Weights of a small GPT-style language model, trained from scratch on English Wikipedia: width 96, attention and MLP in parallel.
Each number is 50 + 12 x the weight over its row's rms, rounded and kept within 0 to 99. Layers, rows and columns count from 0. The size before them is the row's rms in percent of the matrix's.

# layer 13 MLP up, 384x96, rms 0.208, rows 0-72, columns 0-95
095:40 66 50 60 49 42 46 52 41 38 45 55 74 57 55 53 50 48 62 69 43 43 38 49 29 55 37 32 67 69 51 51 42 71 40 53 56 53 44 63 57 53 41 33 27 44 46 64 71 68 60 72 65 39 09 52 44 47 47 59 70 68 43 39 33 50 46 53 66 44 56 44 47 53 47 58 64 44 74 73 47 56 39 50 51 60 52 63 37 32 54 42 42 62 58 56
113:48 53 80 29 59 57 52 53 61 54 39 47 68 40 55 44 40 43 42 68 60 44 36 56 65 54 57 48 33 44 43 58 24 48 51 40 61 54 52 56 52 58 60 60 77 52 39 62 34 40 39 71 35 35 16 50 48 66 59 36 53 47 58 61 46 53 61 36 48 50 61 61 50 64 47 64 52 47 46 56 55 27 50 54 50 38 70 57 62 39 76 27 68 40 37 39
093:83 53 41 47 39 45 59 35 39 49 41 33 54 55 58 66 70 44 31 11 53 45 62 40 53 38 52 48 45 59 59 48 54 46 49 49 41 56 48 34 42 34 36 66 57 37 54 28 47 65 52 56 61 43 49 27 44 38 45 48 50 76 40 44 36 44 48 15 29 70 54 50 44 55 57 60 28 53 45 56 53 41 49 45 52 42 50 56 52 44 32 51 32 54 65 33
097:38 59 55 55 46 65 51 53 67 53 29 44 32 38 53 55 51 56 33 57 40 56 57 53 55 60 37 34 30 56 71 51 49 42 44 22 61 56 44 48 62 63 63 66 43 53 45 34 61 43 41 50 51 42 58 35 27 50 59 44 45 59 54 50 45 69 37 72 32 48 44 27 35 53 60 55 55 59 40 47 54 49 19 49 59 54 39 34 07 60 45 54 51 66 53 65
088:33 36 42 53 53 49 64 65 63 61 48 32 60 67 63 46 55 22 37 56 49 36 64 42 83 56 52 57 73 74 49 45 44 54 57 59 59 56 38 53 49 40 68 60 50 56 46 43 35 53 51 50 63 40 64 38 50 51 46 37 60 58 35 47 40 60 60 55 48 42 42 63 51 57 70 62 74 43 68 45 54 44 61 46 74 40 28 67 32 32 63 72 46 57 49 62
088:64 32 54 45 56 71 40 40 51 52 53 35 49 43 56 60 60 42 53 35 39 48 39 58 58 64 57 52 50 55 66 60 55 54 52 41 19 57 32 50 71 50 53 42 55 48 56 14 45 49 56 37 62 69 48 46 55 85 48 34 71 47 48 39 53 53 46 16 47 57 45 52 30 61 69 48 44 63 56 67 48 51 42 35 49 53 41 43 45 41 42 45 81 47 32 51
119:46 68 34 44 67 16 39 42 45 58 41 50 61 46 49 40 50 55 62 44 33 39 41 38 55 64 62 68 41 52 52 52 37 38 38 41 40 48 29 54 64 52 47 51 44 38 41 59 58 48 65 44 72 42 61 47 17 39 69 58 35 53 29 59 68 48 44 53 59 58 45 27 51 61 59 61 45 47 35 69 52 42 62 38 42 75 63 46 60 37 56 25 59 51 57 64
106:54 59 63 46 47 41 56 42 22 32 51 50 40 44 30 51 45 32 35 42 31 67 58 57 45 55 53 66 38 42 55 46 32 57 70 61 49 38 38 51 63 40 44 49 49 53 50 63 30 40 47 54 64 52 37 62 39 44 60 52 71 53 55 40 60 82 74 61 55 69 63 54 46 63 49 56 60 64 31 41 33 70 58 43 45 58 44 59 75 57 68 54 53 47 22 54
109:48 34 52 59 43 51 34 42 46 45 24 61 55 33 62 58 37 67 57 45 55 49 58 35 36 28 60 55 51 37 64 53 50 61 56 50 40 56 63 38 26 49 45 48 35 51 39 65 40 53 64 40 57 45 60 58 34 58 48 32 48 43 35 31 63 47 53 38 73 78 57 62 56 50 52 45 41 39 37 72 42 36 54 63 56 82 36 42 51 70 49 34 43 43 38 24
107:55 51 72 49 41 27 46 67 53 55 46 38 43 44 76 47 38 48 33 47 57 46 41 42 55 49 78 58 50 17 43 43 48 54 64 38 55 46 55 61 57 68 42 62 54 60 40 47 67 46 36 40 62 45 52 56 46 88 41 34 56 77 34 54 80 51 42 49 49 41 66 41 61 48 58 67 41 72 53 54 42 49 55 45 40 51 59 62 42 44 50 70 48 32 61 55
107:54 53 52 58 64 49 46 54 51 41 29 38 28 25 48 60 32 44 70 34 37 44 60 58 64 64 43 62 50 45 63 46 31 25 56 44 53 29 56 60 66 55 57 53 44 60 54 64 30 58 38 47 49 43 42 55 09 44 41 49 69 50 62 57 57 43 48 40 55 34 41 67 61 49 37 63 57 69 33 35 42 54 53 33 57 75 40 56 62 47 43 49 68 52 57 48
106:64 64 56 63 42 50 45 30 57 51 53 54 57 27 41 46 59 39 32 41 49 53 26 34 42 47 72 35 50 55 33 61 53 61 52 52 53 41 55 34 54 55 58 47 41 51 50 52 61 55 46 62 40 48 51 42 39 58 83 63 57 62 57 54 40 48 65 66 37 46 54 71 35 63 63 67 27 54 58 36 57 23 47 42 11 69 46 59 46 65 62 64 46 52 50 48
102:60 44 58 54 54 32 57 45 48 40 51 56 76 69 80 58 61 39 47 37 60 45 39 48 61 34 54 27 63 43 35 65 33 44 59 40 58 54 62 54 47 52 47 57 51 34 43 53 54 48 63 56 41 39 67 52 49 40 47 42 45 47 66 29 41 56 69 38 45 26 61 57 56 46 32 64 49 48 47 82 36 43 40 60 50 44 60 68 23 50 79 64 62 46 52 64
084:55 61 44 42 41 60 55 58 62 56 53 54 56 51 48 65 47 54 57 48 53 73 43 75 61 68 49 36 47 62 70 52 57 50 25 64 49 51 43 34 69 34 51 57 38 73 46 40 46 04 49 57 63 44 28 47 48 52 41 76 69 45 58 63 48 54 44 55 45 30 53 59 59 50 54 46 53 53 62 70 54 54 49 25 54 64 42 35 58 53 55 29 49 63 61 40
111:42 60 59 52 64 52 37 45 58 48 39 53 42 55 62 42 18 41 53 53 50 55 53 45 73 37 53 71 59 42 51 45 60 54 59 34 55 72 35 65 48 57 65 55 51 51 25 44 72 58 45 55 54 42 51 59 00 43 68 38 60 56 56 50 53 64 43 59 52 44 61 78 45 58 60 67 42 41 33 46 55 40 39 50 48 38 47 54 41 30 54 60 43 33 58 36
100:50 49 30 59 30 44 50 40 54 47 64 33 42 49 44 69 24 35 44 47 43 58 41 44 68 39 63 44 53 29 31 58 46 66 34 61 43 71 41 49 37 37 49 33 52 57 41 69 59 38 46 53 65 68 56 68 44 51 26 59 36 55 64 53 51 61 60 42 43 55 61 38 44 66 28 61 54 34 57 65 53 57 63 35 64 47 52 51 35 34 37 40 35 55 25 68
107:71 51 49 68 38 30 57 26 49 37 29 47 43 43 72 51 35 57 30 43 60 38 35 54 52 35 30 41 40 52 42 49 44 51 39 37 36 55 64 47 72 48 54 29 28 28 66 63 57 41 26 58 56 57 53 39 47 32 48 38 33 56 49 44 39 49 46 57 53 58 22 43 45 46 31 43 52 62 37 55 59 69 40 36 55 48 45 55 32 43 47 36 55 43 67 42
091:46 44 43 35 44 55 52 38 37 43 52 71 65 31 41 43 58 33 67 48 66 46 64 46 59 42 58 45 57 47 48 59 44 29 46 54 41 40 55 56 51 43 25 46 46 45 36 51 50 47 61 67 64 40 48 45 53 51 69 40 37 62 40 44 68 42 38 13 34 44 56 65 41 51 21 68 63 63 57 63 73 32 34 47 47 51 73 64 33 55 54 54 30 45 65 49
096:62 66 69 58 44 47 25 70 46 35 44 73 56 56 61 46 31 59 65 52 49 60 43 15 63 61 51 51 71 68 51 45 49 33 58 56 51 60 43 51 58 52 51 50 32 48 56 62 45 49 49 42 42 49 47 64 60 65 33 47 41 50 42 53 57 47 52 57 54 59 47 61 52 47 50 70 50 29 50 51 32 38 78 59 35 70 66 46 65 85 70 59 45 65 44 50
138:45 58 39 55 45 66 46 39 46 67 56 55 37 39 52 48 40 48 63 27 48 46 47 59 67 35 59 50 37 47 56 47 61 37 39 57 60 45 75 56 47 37 79 41 40 71 60 57 63 40 50 71 36 56 53 24 09 48 54 49 48 50 44 51 38 45 42 60 34 52 60 72 35 57 43 49 52 52 56 36 59 70 45 50 49 46 60 28 61 60 28 29 58 60 58 62
093:62 40 58 37 47 43 29 68 47 47 52 50 58 72 32 42 45 41 45 42 31 72 53 59 53 40 38 35 65 69 48 55 35 35 50 50 42 60 59 25 73 43 54 60 54 47 53 48 25 57 39 58 49 53 32 51 44 49 52 48 43 43 42 57 39 57 24 52 41 35 65 61 43 47 62 36 35 43 57 75 80 28 41 45 34 57 44 50 55 50 58 21 50 36 53 48
076:45 18 60 53 37 35 52 61 41 78 32 46 63 49 34 38 64 53 32 53 55 58 34 35 44 58 38 46 57 53 56 44 51 65 49 58 43 54 61 53 50 33 53 57 52 51 45 53 32 55 74 75 52 53 45 51 44 40 62 52 74 59 39 41 41 42 53 40 69 66 31 42 59 63 69 37 79 61 53 48 73 64 38 44 40 62 39 50 37 35 54 52 40 44 45 73
088:75 53 39 63 34 53 53 56 41 31 53 63 62 45 52 36 49 67 47 29 38 43 61 56 49 47 64 48 52 46 59 55 47 57 68 56 23 39 54 43 45 54 57 73 38 53 32 40 42 35 41 55 56 56 65 46 46 44 47 56 53 36 71 38 53 66 24 72 40 63 30 58 64 50 23 53 65 43 46 57 65 45 45 19 64 45 49 37 25 59 46 53 46 64 44 47
110:75 52 71 55 54 64 61 45 29 68 50 39 60 44 22 30 45 50 46 46 50 56 51 29 28 60 44 51 69 50 46 47 58 58 62 52 55 32 71 48 50 09 46 41 51 26 39 62 51 36 55 47 52 37 63 63 42 47 54 47 41 36 42 64 66 56 58 46 65 55 56 53 54 37 55 38 16 58 57 63 50 50 50 57 47 47 62 64 42 58 40 39 52 58 53 63
090:41 69 62 46 44 18 52 44 43 55 52 61 42 43 50 40 46 64 63 35 52 37 48 59 47 78 46 30 20 43 57 65 54 12 34 50 41 55 41 36 54 25 34 45 32 56 47 48 50 55 54 44 47 44 55 51 60 64 50 50 58 53 40 58 54 44 68 48 57 54 66 52 61 39 72 43 63 60 55 65 58 41 47 53 39 73 57 48 46 41 52 46 44 26 70 68
110:52 44 50 46 61 56 30 33 53 47 55 49 52 43 75 37 59 54 39 46 58 54 77 24 70 41 36 45 46 63 68 47 35 63 56 36 63 49 63 67 65 64 54 46 63 43 59 55 33 24 49 83 33 54 66 42 44 51 40 44 48 61 51 56 63 40 52 43 67 37 42 51 31 57 39 39 51 26 49 43 44 49 42 42 68 60 70 68 45 43 51 63 40 38 48 48
088:55 61 52 48 53 35 47 41 51 41 58 69 59 32 51 56 54 48 50 57 46 48 42 39 58 55 28 47 59 59 64 37 48 44 69 38 53 45 13 54 32 54 52 68 58 37 60 43 40 45 48 63 54 54 53 73 64 25 67 53 69 37 49 54 23 72 28 38 40 70 64 66 47 41 49 61 39 24 37 54 54 63 45 60 56 67 43 52 49 41 54 50 43 29 59 65
093:48 62 63 67 51 41 48 57 49 33 50 56 64 50 60 55 30 41 53 55 49 76 64 29 38 53 50 56 32 44 61 47 75 53 35 50 39 66 62 62 55 29 49 41 58 48 34 40 60 41 46 35 54 59 21 35 55 73 54 67 72 51 29 49 60 45 40 31 36 43 44 49 47 69 75 46 47 70 57 43 47 24 60 54 54 38 60 40 45 62 38 43 48 54 59 58
098:55 41 38 67 68 62 44 30 70 67 53 42 52 24 52 68 55 46 43 46 55 59 41 64 64 54 56 53 33 46 81 49 66 46 48 50 42 37 40 57 55 60 48 72 44 45 72 59 54 38 59 54 53 43 56 64 48 54 41 48 51 46 61 44 54 51 63 27 60 72 23 49 38 55 82 48 52 57 65 61 63 59 38 58 57 57 58 37 36 71 70 60 55 45 36 46
115:43 49 53 55 68 39 50 48 52 65 48 51 44 68 78 40 57 63 43 56 57 67 65 57 44 64 37 63 48 37 48 39 38 34 48 48 69 63 64 34 39 44 44 42 60 57 61 53 61 58 68 64 36 49 59 42 46 54 43 64 58 81 63 42 66 40 52 53 34 60 61 56 46 47 58 45 91 44 57 63 59 48 41 55 48 31 37 46 33 47 58 42 67 28 47 24
075:36 38 43 58 62 46 61 21 64 35 59 38 50 50 45 51 56 29 31 45 46 55 40 53 69 40 55 44 55 49 43 44 72 32 68 33 50 47 34 41 63 65 56 51 52 46 53 35 47 13 20 31 41 58 51 64 55 48 62 44 64 36 40 59 40 48 31 39 51 42 43 58 47 53 67 48 24 73 34 47 54 60 48 51 46 46 44 54 42 40 48 39 72 44 51 60
101:49 58 56 54 59 50 42 36 39 42 50 51 34 52 68 60 46 40 51 59 38 49 38 63 45 44 54 61 70 52 57 18 40 50 55 69 53 43 56 40 56 39 50 62 37 55 42 75 58 28 52 49 60 52 31 59 42 44 19 33 54 63 42 40 61 61 59 53 65 39 30 54 42 50 66 54 60 53 39 41 41 23 58 60 29 76 57 49 56 82 51 32 53 59 55 62
100:49 31 51 55 47 32 48 68 48 58 60 38 49 34 76 55 65 54 53 36 66 58 57 42 55 41 50 32 44 42 08 34 63 34 31 56 55 47 55 57 56 56 50 60 52 62 56 43 60 68 54 58 49 50 40 53 47 50 61 54 85 58 59 36 50 45 69 60 45 18 46 36 49 24 55 42 40 39 30 35 45 60 49 48 33 61 56 48 40 57 48 40 46 64 42 51
098:53 44 73 49 66 30 42 34 28 51 35 51 52 60 55 48 45 49 26 54 57 29 39 34 56 55 60 36 52 54 48 53 52 53 46 29 45 59 50 26 17 44 62 57 37 59 45 47 55 52 66 46 60 45 55 75 58 51 55 49 44 68 34 53 51 46 33 57 53 80 32 51 61 43 40 58 56 66 35 52 56 50 43 44 36 39 58 60 73 30 39 46 46 66 27 55
085:39 56 65 53 51 58 47 55 36 48 56 52 33 50 62 48 60 41 48 51 55 35 48 59 43 73 27 57 74 48 50 35 58 65 49 66 53 68 51 65 74 58 23 44 29 50 51 45 45 57 53 58 60 52 35 27 66 57 55 73 66 41 51 47 53 77 40 56 26 36 49 76 60 56 31 48 37 53 31 67 43 64 44 51 45 61 53 58 52 56 76 56 46 55 48 38
089:62 41 64 48 30 46 51 70 33 54 80 38 57 41 66 50 60 21 47 37 51 54 51 56 50 62 70 57 37 50 72 60 54 66 68 55 49 53 46 39 72 68 56 71 52 45 44 52 22 61 53 56 58 56 65 40 46 49 64 48 52 53 62 58 36 49 54 50 61 45 45 35 56 57 57 47 49 49 48 61 57 73 37 25 45 67 77 40 66 44 57 43 47 45 73 58
113:41 34 51 43 61 56 58 27 73 40 54 47 64 46 50 34 54 59 38 54 47 73 60 60 46 51 34 42 62 40 48 42 52 64 41 49 43 67 53 44 48 56 74 48 49 61 42 56 36 52 29 66 56 47 66 45 39 52 74 59 57 53 38 38 44 42 48 23 53 63 37 63 35 51 48 58 37 54 47 63 48 55 54 55 75 54 38 63 31 49 79 49 87 53 49 72
062:56 52 54 75 40 55 36 66 47 42 53 44 59 38 50 54 60 53 58 54 63 50 58 41 55 60 39 54 28 44 36 24 56 58 50 43 51 55 46 41 57 39 50 45 46 41 56 69 32 59 35 59 53 33 46 42 41 45 50 69 40 55 38 41 52 39 19 65 71 58 28 35 47 58 44 35 57 36 73 49 43 39 43 52 78 51 36 58 64 45 56 61 21 32 22 55
099:45 37 56 83 32 42 30 55 57 46 43 38 53 47 51 33 51 34 49 54 50 40 74 65 39 48 50 57 55 27 60 52 69 61 61 27 45 27 50 73 41 36 51 62 62 68 61 52 63 53 57 42 49 38 28 54 56 69 43 53 61 56 78 39 74 40 53 44 48 52 45 42 25 51 58 35 40 42 53 53 52 45 42 42 41 64 30 52 31 66 56 44 44 40 54 50
120:67 65 47 42 41 35 56 46 61 47 41 41 60 27 56 26 49 53 43 45 48 72 75 29 46 60 61 68 20 43 46 33 66 34 46 43 51 61 62 35 54 56 53 72 50 38 64 43 41 47 48 48 48 63 54 43 37 37 64 69 32 50 63 54 52 34 37 53 55 33 52 66 43 35 37 46 25 59 40 36 29 57 44 35 50 42 43 49 44 46 62 55 53 31 47 60
095:51 61 46 34 48 43 50 61 49 51 52 54 76 64 58 38 26 56 23 43 28 39 36 59 60 73 75 65 38 66 32 59 45 56 73 41 32 49 49 52 55 39 42 38 54 30 50 50 59 46 47 63 67 50 44 45 38 33 40 64 23 50 43 43 48 61 56 52 52 48 43 30 36 74 47 47 50 30 49 44 53 48 31 45 58 45 59 47 62 53 35 58 72 33 46 46
105:66 42 53 41 47 62 60 45 44 50 61 39 58 41 51 36 50 54 52 26 50 61 75 30 50 85 58 25 57 43 47 52 57 62 48 54 58 74 51 48 36 31 47 37 55 50 69 58 70 26 49 63 65 57 41 41 50 68 59 62 37 72 48 43 57 54 59 37 60 50 56 37 48 39 46 38 47 41 58 51 43 50 31 44 58 37 41 58 63 59 52 61 50 50 82 75
096:22 36 40 57 46 50 69 58 62 35 33 25 40 38 63 21 51 51 44 35 35 53 45 67 51 35 45 70 45 42 35 47 55 39 63 54 53 55 29 48 43 47 44 44 33 33 41 54 53 58 53 41 51 59 50 60 52 62 65 51 64 53 42 43 52 50 30 51 64 65 54 56 56 69 64 41 44 50 49 64 38 45 30 56 63 90 42 40 51 66 55 44 70 43 61 43
109:50 28 53 43 63 43 54 48 48 33 62 40 53 49 46 53 64 22 39 61 46 40 47 48 34 51 46 66 63 60 47 30 50 62 51 30 58 71 55 56 59 32 25 55 62 32 42 60 67 45 53 57 42 46 47 58 56 45 40 68 79 62 52 45 45 50 52 20 63 58 48 40 32 71 56 37 47 51 52 62 39 45 62 33 40 67 55 30 54 53 56 28 49 46 30 33
113:34 42 76 59 59 51 49 46 44 45 42 49 61 51 51 59 55 49 52 57 57 45 38 52 61 59 36 33 42 60 46 65 36 52 60 25 71 61 38 71 51 52 56 68 56 30 50 48 39 67 62 56 64 48 58 52 41 42 46 40 67 60 56 31 35 67 68 35 59 56 28 13 54 36 64 39 44 41 56 60 56 31 56 56 51 45 33 51 20 43 63 58 51 61 52 33
102:66 46 54 42 43 53 36 50 61 53 56 34 45 46 72 63 50 69 40 47 64 70 65 57 45 75 55 48 46 55 43 39 36 78 47 49 47 67 50 60 63 55 65 58 48 33 69 54 42 47 60 63 72 79 46 70 36 34 55 41 58 59 46 33 45 77 44 35 53 44 39 40 67 50 58 46 52 36 56 47 39 50 46 45 47 57 31 42 56 40 68 41 31 56 47 23
098:26 69 49 63 46 26 51 62 48 59 64 44 46 39 22 71 54 53 48 54 44 32 59 46 62 33 46 50 48 48 59 56 44 47 39 71 38 54 46 52 66 63 50 38 39 48 38 45 59 19 39 46 53 53 20 66 48 45 34 50 44 41 34 50 48 47 52 19 71 51 36 38 42 49 46 41 57 59 63 47 44 55 32 38 43 49 45 35 49 55 63 60 47 28 23 53
119:38 47 55 48 28 52 59 42 61 65 42 52 43 58 35 50 52 52 59 60 29 54 37 42 48 58 72 33 48 35 53 60 41 70 43 51 50 33 57 70 47 46 44 54 35 40 44 46 68 57 40 46 32 52 36 52 30 33 48 42 41 42 54 47 55 59 39 15 37 46 43 39 55 42 42 45 67 54 52 52 75 43 27 44 69 66 61 49 36 46 66 29 73 57 62 27
100:19 63 54 43 43 59 41 60 46 65 73 62 58 56 54 56 61 45 66 52 65 49 60 41 49 53 51 49 52 38 40 50 65 38 41 58 61 53 58 51 64 39 38 55 41 62 27 49 71 40 43 48 60 73 49 43 56 89 75 32 60 61 63 65 57 51 57 53 49 52 51 57 38 38 37 63 47 70 45 57 48 36 30 37 39 41 70 71 46 54 72 53 44 42 56 53
092:34 64 63 60 64 14 34 55 56 44 59 49 43 39 46 44 36 27 21 59 58 46 70 51 51 40 44 58 22 42 53 53 59 47 54 35 43 54 67 56 62 67 43 40 57 62 43 53 41 54 21 41 35 51 41 69 45 65 47 76 64 39 52 79 32 53 48 64 52 54 35 43 48 34 40 31 37 55 50 52 55 56 51 40 49 47 60 53 54 54 53 39 61 42 46 46
093:55 51 44 47 71 48 33 37 28 44 52 42 32 65 52 44 25 52 38 51 53 43 27 35 65 61 56 51 68 71 57 52 44 62 57 55 43 69 47 54 47 53 20 43 48 39 65 76 40 45 50 44 52 43 29 36 47 39 33 47 39 41 45 45 52 57 24 70 37 51 23 43 44 76 40 44 54 60 57 47 44 49 47 47 39 53 45 32 45 35 53 66 53 38 51 32
087:49 63 48 67 32 51 44 49 62 44 55 35 26 46 47 49 48 45 59 41 72 37 45 44 58 68 36 44 56 33 42 58 20 49 47 59 29 65 60 46 79 57 58 59 41 50 38 48 50 36 38 38 45 55 46 59 46 60 64 34 66 58 74 43 48 29 56 67 44 50 52 23 36 66 45 55 64 61 44 37 45 49 78 43 54 52 46 45 33 50 50 32 51 63 46 73
101:47 74 41 38 52 31 53 39 17 31 72 46 56 42 43 59 70 55 31 41 56 52 42 49 65 41 67 61 68 67 16 48 48 65 39 43 32 69 40 52 57 60 43 59 44 50 39 45 49 56 54 63 44 35 66 55 54 41 74 52 58 44 58 37 53 50 62 57 63 52 50 39 37 65 45 37 27 28 52 46 39 38 65 48 55 55 64 59 52 44 63 62 55 46 37 51
087:60 54 51 41 65 39 62 50 42 56 57 49 38 56 57 48 39 70 76 54 35 48 59 41 42 68 39 37 38 33 59 57 55 56 43 43 40 42 68 50 52 35 47 61 59 53 34 51 55 37 61 31 57 49 65 42 41 33 55 58 56 52 06 51 59 62 54 56 73 36 31 41 65 40 43 34 61 26 45 28 44 29 46 31 38 62 44 49 61 37 58 55 64 52 45 40
115:37 60 63 66 34 46 32 60 42 71 45 44 47 30 47 20 39 20 51 32 49 59 52 51 53 62 54 53 49 57 51 36 51 43 26 41 65 65 49 61 69 25 58 57 40 49 33 68 50 48 33 41 67 53 38 50 52 38 47 49 39 48 60 48 51 68 44 35 51 45 73 44 83 63 39 61 62 45 36 46 46 54 53 39 49 41 46 52 73 44 52 38 52 67 40 51
102:55 44 58 50 42 57 45 65 48 58 48 56 52 44 28 33 46 40 49 46 61 58 48 66 44 55 59 35 49 60 72 47 45 55 43 50 42 54 55 36 52 65 22 42 54 35 71 63 42 36 52 42 61 25 54 70 29 61 40 53 47 50 51 53 45 56 28 49 55 70 36 47 40 28 67 43 68 20 64 51 54 51 46 27 45 32 37 66 77 53 41 58 60 46 39 68
111:58 39 46 41 55 38 58 72 46 61 39 40 56 31 37 37 34 22 51 60 44 45 69 48 36 70 63 23 59 34 51 43 76 45 24 54 62 60 49 63 61 49 48 52 50 55 46 51 55 43 61 47 68 29 46 32 42 76 72 52 40 40 45 43 52 38 31 52 58 33 26 55 56 31 54 45 58 45 70 63 56 50 54 42 51 59 48 62 67 42 42 46 47 52 64 48
087:63 49 43 38 41 54 42 33 54 37 41 60 59 60 65 34 55 58 57 64 42 39 39 30 55 33 53 61 56 52 54 55 37 57 61 37 45 60 53 63 39 40 50 40 30 61 44 69 37 30 57 71 67 45 68 43 40 15 40 45 46 43 38 69 54 54 28 43 40 38 46 74 47 58 48 85 60 52 60 57 67 42 58 52 40 42 69 38 55 43 54 36 59 48 40 55
118:49 48 53 50 54 56 54 46 67 46 45 63 36 34 72 47 43 40 39 35 49 64 35 49 62 49 52 58 32 31 36 56 78 38 51 42 50 38 62 49 74 58 60 56 42 40 77 60 49 68 25 53 51 50 53 58 48 34 45 59 52 43 44 53 40 58 39 62 31 43 33 42 54 41 38 30 64 52 50 53 36 60 68 08 42 73 46 49 41 33 47 38 50 49 55 51
088:35 49 50 54 38 43 54 54 47 47 43 59 24 39 41 53 55 53 62 30 52 44 55 68 46 42 44 63 46 26 55 47 42 49 57 58 31 65 37 60 57 68 35 37 78 46 63 33 49 54 53 48 39 48 50 68 52 43 35 52 39 57 34 30 59 71 36 41 64 37 63 41 37 57 48 15 50 33 47 50 63 44 64 58 51 58 34 70 39 47 70 58 40 61 56 74
114:58 46 40 44 30 34 53 59 68 38 35 43 65 51 50 41 43 62 39 56 55 49 45 32 57 44 59 70 34 47 52 59 25 52 56 82 59 42 71 49 57 66 60 55 54 48 74 30 48 44 69 55 36 34 39 15 66 41 38 52 46 36 44 57 50 55 25 47 47 49 45 31 47 42 42 46 47 44 63 48 61 37 64 54 68 61 54 67 46 61 61 39 68 53 42 57
087:31 40 42 60 62 34 55 53 44 56 53 39 70 67 54 39 53 37 34 52 48 57 66 51 47 47 53 47 65 44 42 55 34 60 56 50 43 39 44 67 36 48 28 59 39 50 47 49 34 55 59 36 55 57 40 49 47 64 56 36 45 57 67 33 17 40 50 30 54 29 52 43 25 56 42 41 42 20 67 70 56 36 39 57 43 59 61 39 26 69 51 40 51 31 64 43
090:58 61 52 52 54 31 35 57 36 40 40 53 61 44 48 59 72 36 45 50 45 65 64 58 73 48 55 32 49 32 44 24 41 51 46 31 45 64 51 62 54 47 60 66 37 70 54 54 56 46 33 77 49 49 40 25 59 73 57 67 38 50 30 48 55 38 50 43 60 63 49 46 63 35 42 26 58 44 57 67 44 60 36 52 52 36 46 35 43 22 58 68 47 44 45 49
087:56 52 48 36 58 29 56 75 41 26 37 51 74 66 60 63 51 42 64 44 57 64 42 58 57 57 51 41 53 56 42 44 87 62 51 45 57 52 56 41 60 49 53 57 43 39 62 43 60 54 70 56 46 46 80 72 55 57 30 67 43 51 58 33 42 48 49 30 38 47 51 57 60 34 33 52 57 40 42 66 47 46 54 52 38 73 43 63 19 45 64 42 53 50 44 58
115:55 45 49 69 61 49 39 26 60 44 38 51 56 30 48 65 32 59 56 48 34 59 33 53 75 56 49 50 32 69 46 53 60 64 56 70 49 50 56 53 38 56 67 50 51 51 95 63 49 42 46 33 32 46 25 51 41 65 55 39 59 57 36 37 54 43 42 70 66 58 53 39 51 59 55 58 35 42 42 41 49 19 46 51 52 47 36 50 43 67 56 64 44 51 55 53
087:45 53 57 51 51 51 40 30 66 42 59 31 37 39 70 74 47 42 57 50 56 42 62 39 27 46 57 61 37 61 54 57 33 61 44 39 43 69 51 54 53 38 41 65 45 51 60 46 48 57 31 64 54 21 51 56 51 34 37 51 49 36 42 61 29 34 41 59 77 70 71 32 50 49 32 57 53 46 51 59 52 59 67 62 61 32 21 54 51 63 66 57 50 46 44 52
108:34 27 51 67 63 43 32 51 61 32 41 62 44 46 49 43 55 50 42 46 28 56 45 48 24 57 58 50 47 61 28 51 38 24 46 45 61 59 63 38 38 59 59 83 48 43 27 60 37 40 34 37 53 37 42 46 52 40 52 39 70 38 44 54 39 68 56 46 36 56 54 46 38 50 34 59 28 42 59 57 31 47 28 48 37 37 64 44 54 53 38 53 71 46 66 55
089:35 79 52 39 44 77 61 47 79 64 58 58 49 43 35 37 34 63 58 36 54 64 36 60 61 49 66 32 31 57 53 44 34 54 46 53 36 45 53 68 43 48 50 46 36 35 53 49 39 49 32 38 55 40 60 43 38 46 43 35 58 51 49 62 75 41 47 75 58 62 59 55 26 40 45 38 45 28 58 41 38 55 44 47 50 49 71 46 36 41 64 29 44 55 54 49
084:36 70 56 41 46 52 36 40 35 49 47 42 39 36 36 74 61 39 18 59 68 36 54 36 44 57 39 50 45 66 40 69 76 54 45 45 50 57 45 37 50 47 57 47 49 34 56 41 44 40 52 77 49 57 47 63 53 61 47 50 54 48 51 42 34 60 48 47 55 31 31 48 68 44 44 52 20 59 26 68 40 50 53 53 47 38 33 46 50 26 58 52 25 45 58 67
090:44 43 50 67 44 43 46 66 73 57 45 51 60 45 51 34 30 62 67 49 38 33 37 38 46 67 42 32 60 40 53 35 44 52 24 70 44 59 45 58 64 35 54 41 54 52 58 49 57 60 26 33 48 43 54 46 69 63 42 68 47 51 28 21 62 58 44 66 63 67 51 44 62 49 59 53 63 49 38 40 68 37 48 30 56 39 69 48 30 38 63 59 62 47 52 63
087:68 46 48 42 32 42 56 50 64 47 64 32 56 55 48 61 58 44 59 62 20 64 43 38 53 52 57 49 61 42 50 44 47 44 44 40 50 38 36 38 69 38 44 49 32 33 44 42 32 57 39 33 47 51 47 45 55 50 39 43 47 31 35 65 61 62 30 54 27 52 32 53 30 67 68 56 47 49 42 60 42 70 59 65 31 63 49 29 70 29 65 50 59 44 29 67
102:61 38 54 40 45 52 44 52 50 79 46 48 72 49 50 36 45 59 62 47 55 36 61 36 41 45 49 40 61 49 42 15 41 42 52 51 54 26 37 43 54 38 34 60 44 55 58 34 48 68 55 41 88 57 42 49 48 59 32 50 31 43 61 50 50 39 50 45 67 49 29 49 38 60 56 53 47 76 38 42 40 45 50 52 41 71 77 67 63 67 50 61 62 53 48 36
090:49 55 54 45 62 52 50 22 52 42 43 44 59 38 41 28 43 31 58 50 46 62 48 45 72 42 48 50 58 53 54 63 32 59 74 49 45 40 48 75 52 50 67 51 54 41 48 44 54 43 42 29 52 52 26 66 50 64 41 59 62 51 53 61 67 57 35 26 44 41 56 39 54 59 23 39 54 36 73 34 42 66 40 54 55 72 64 40 30 36 63 56 74 39 41 53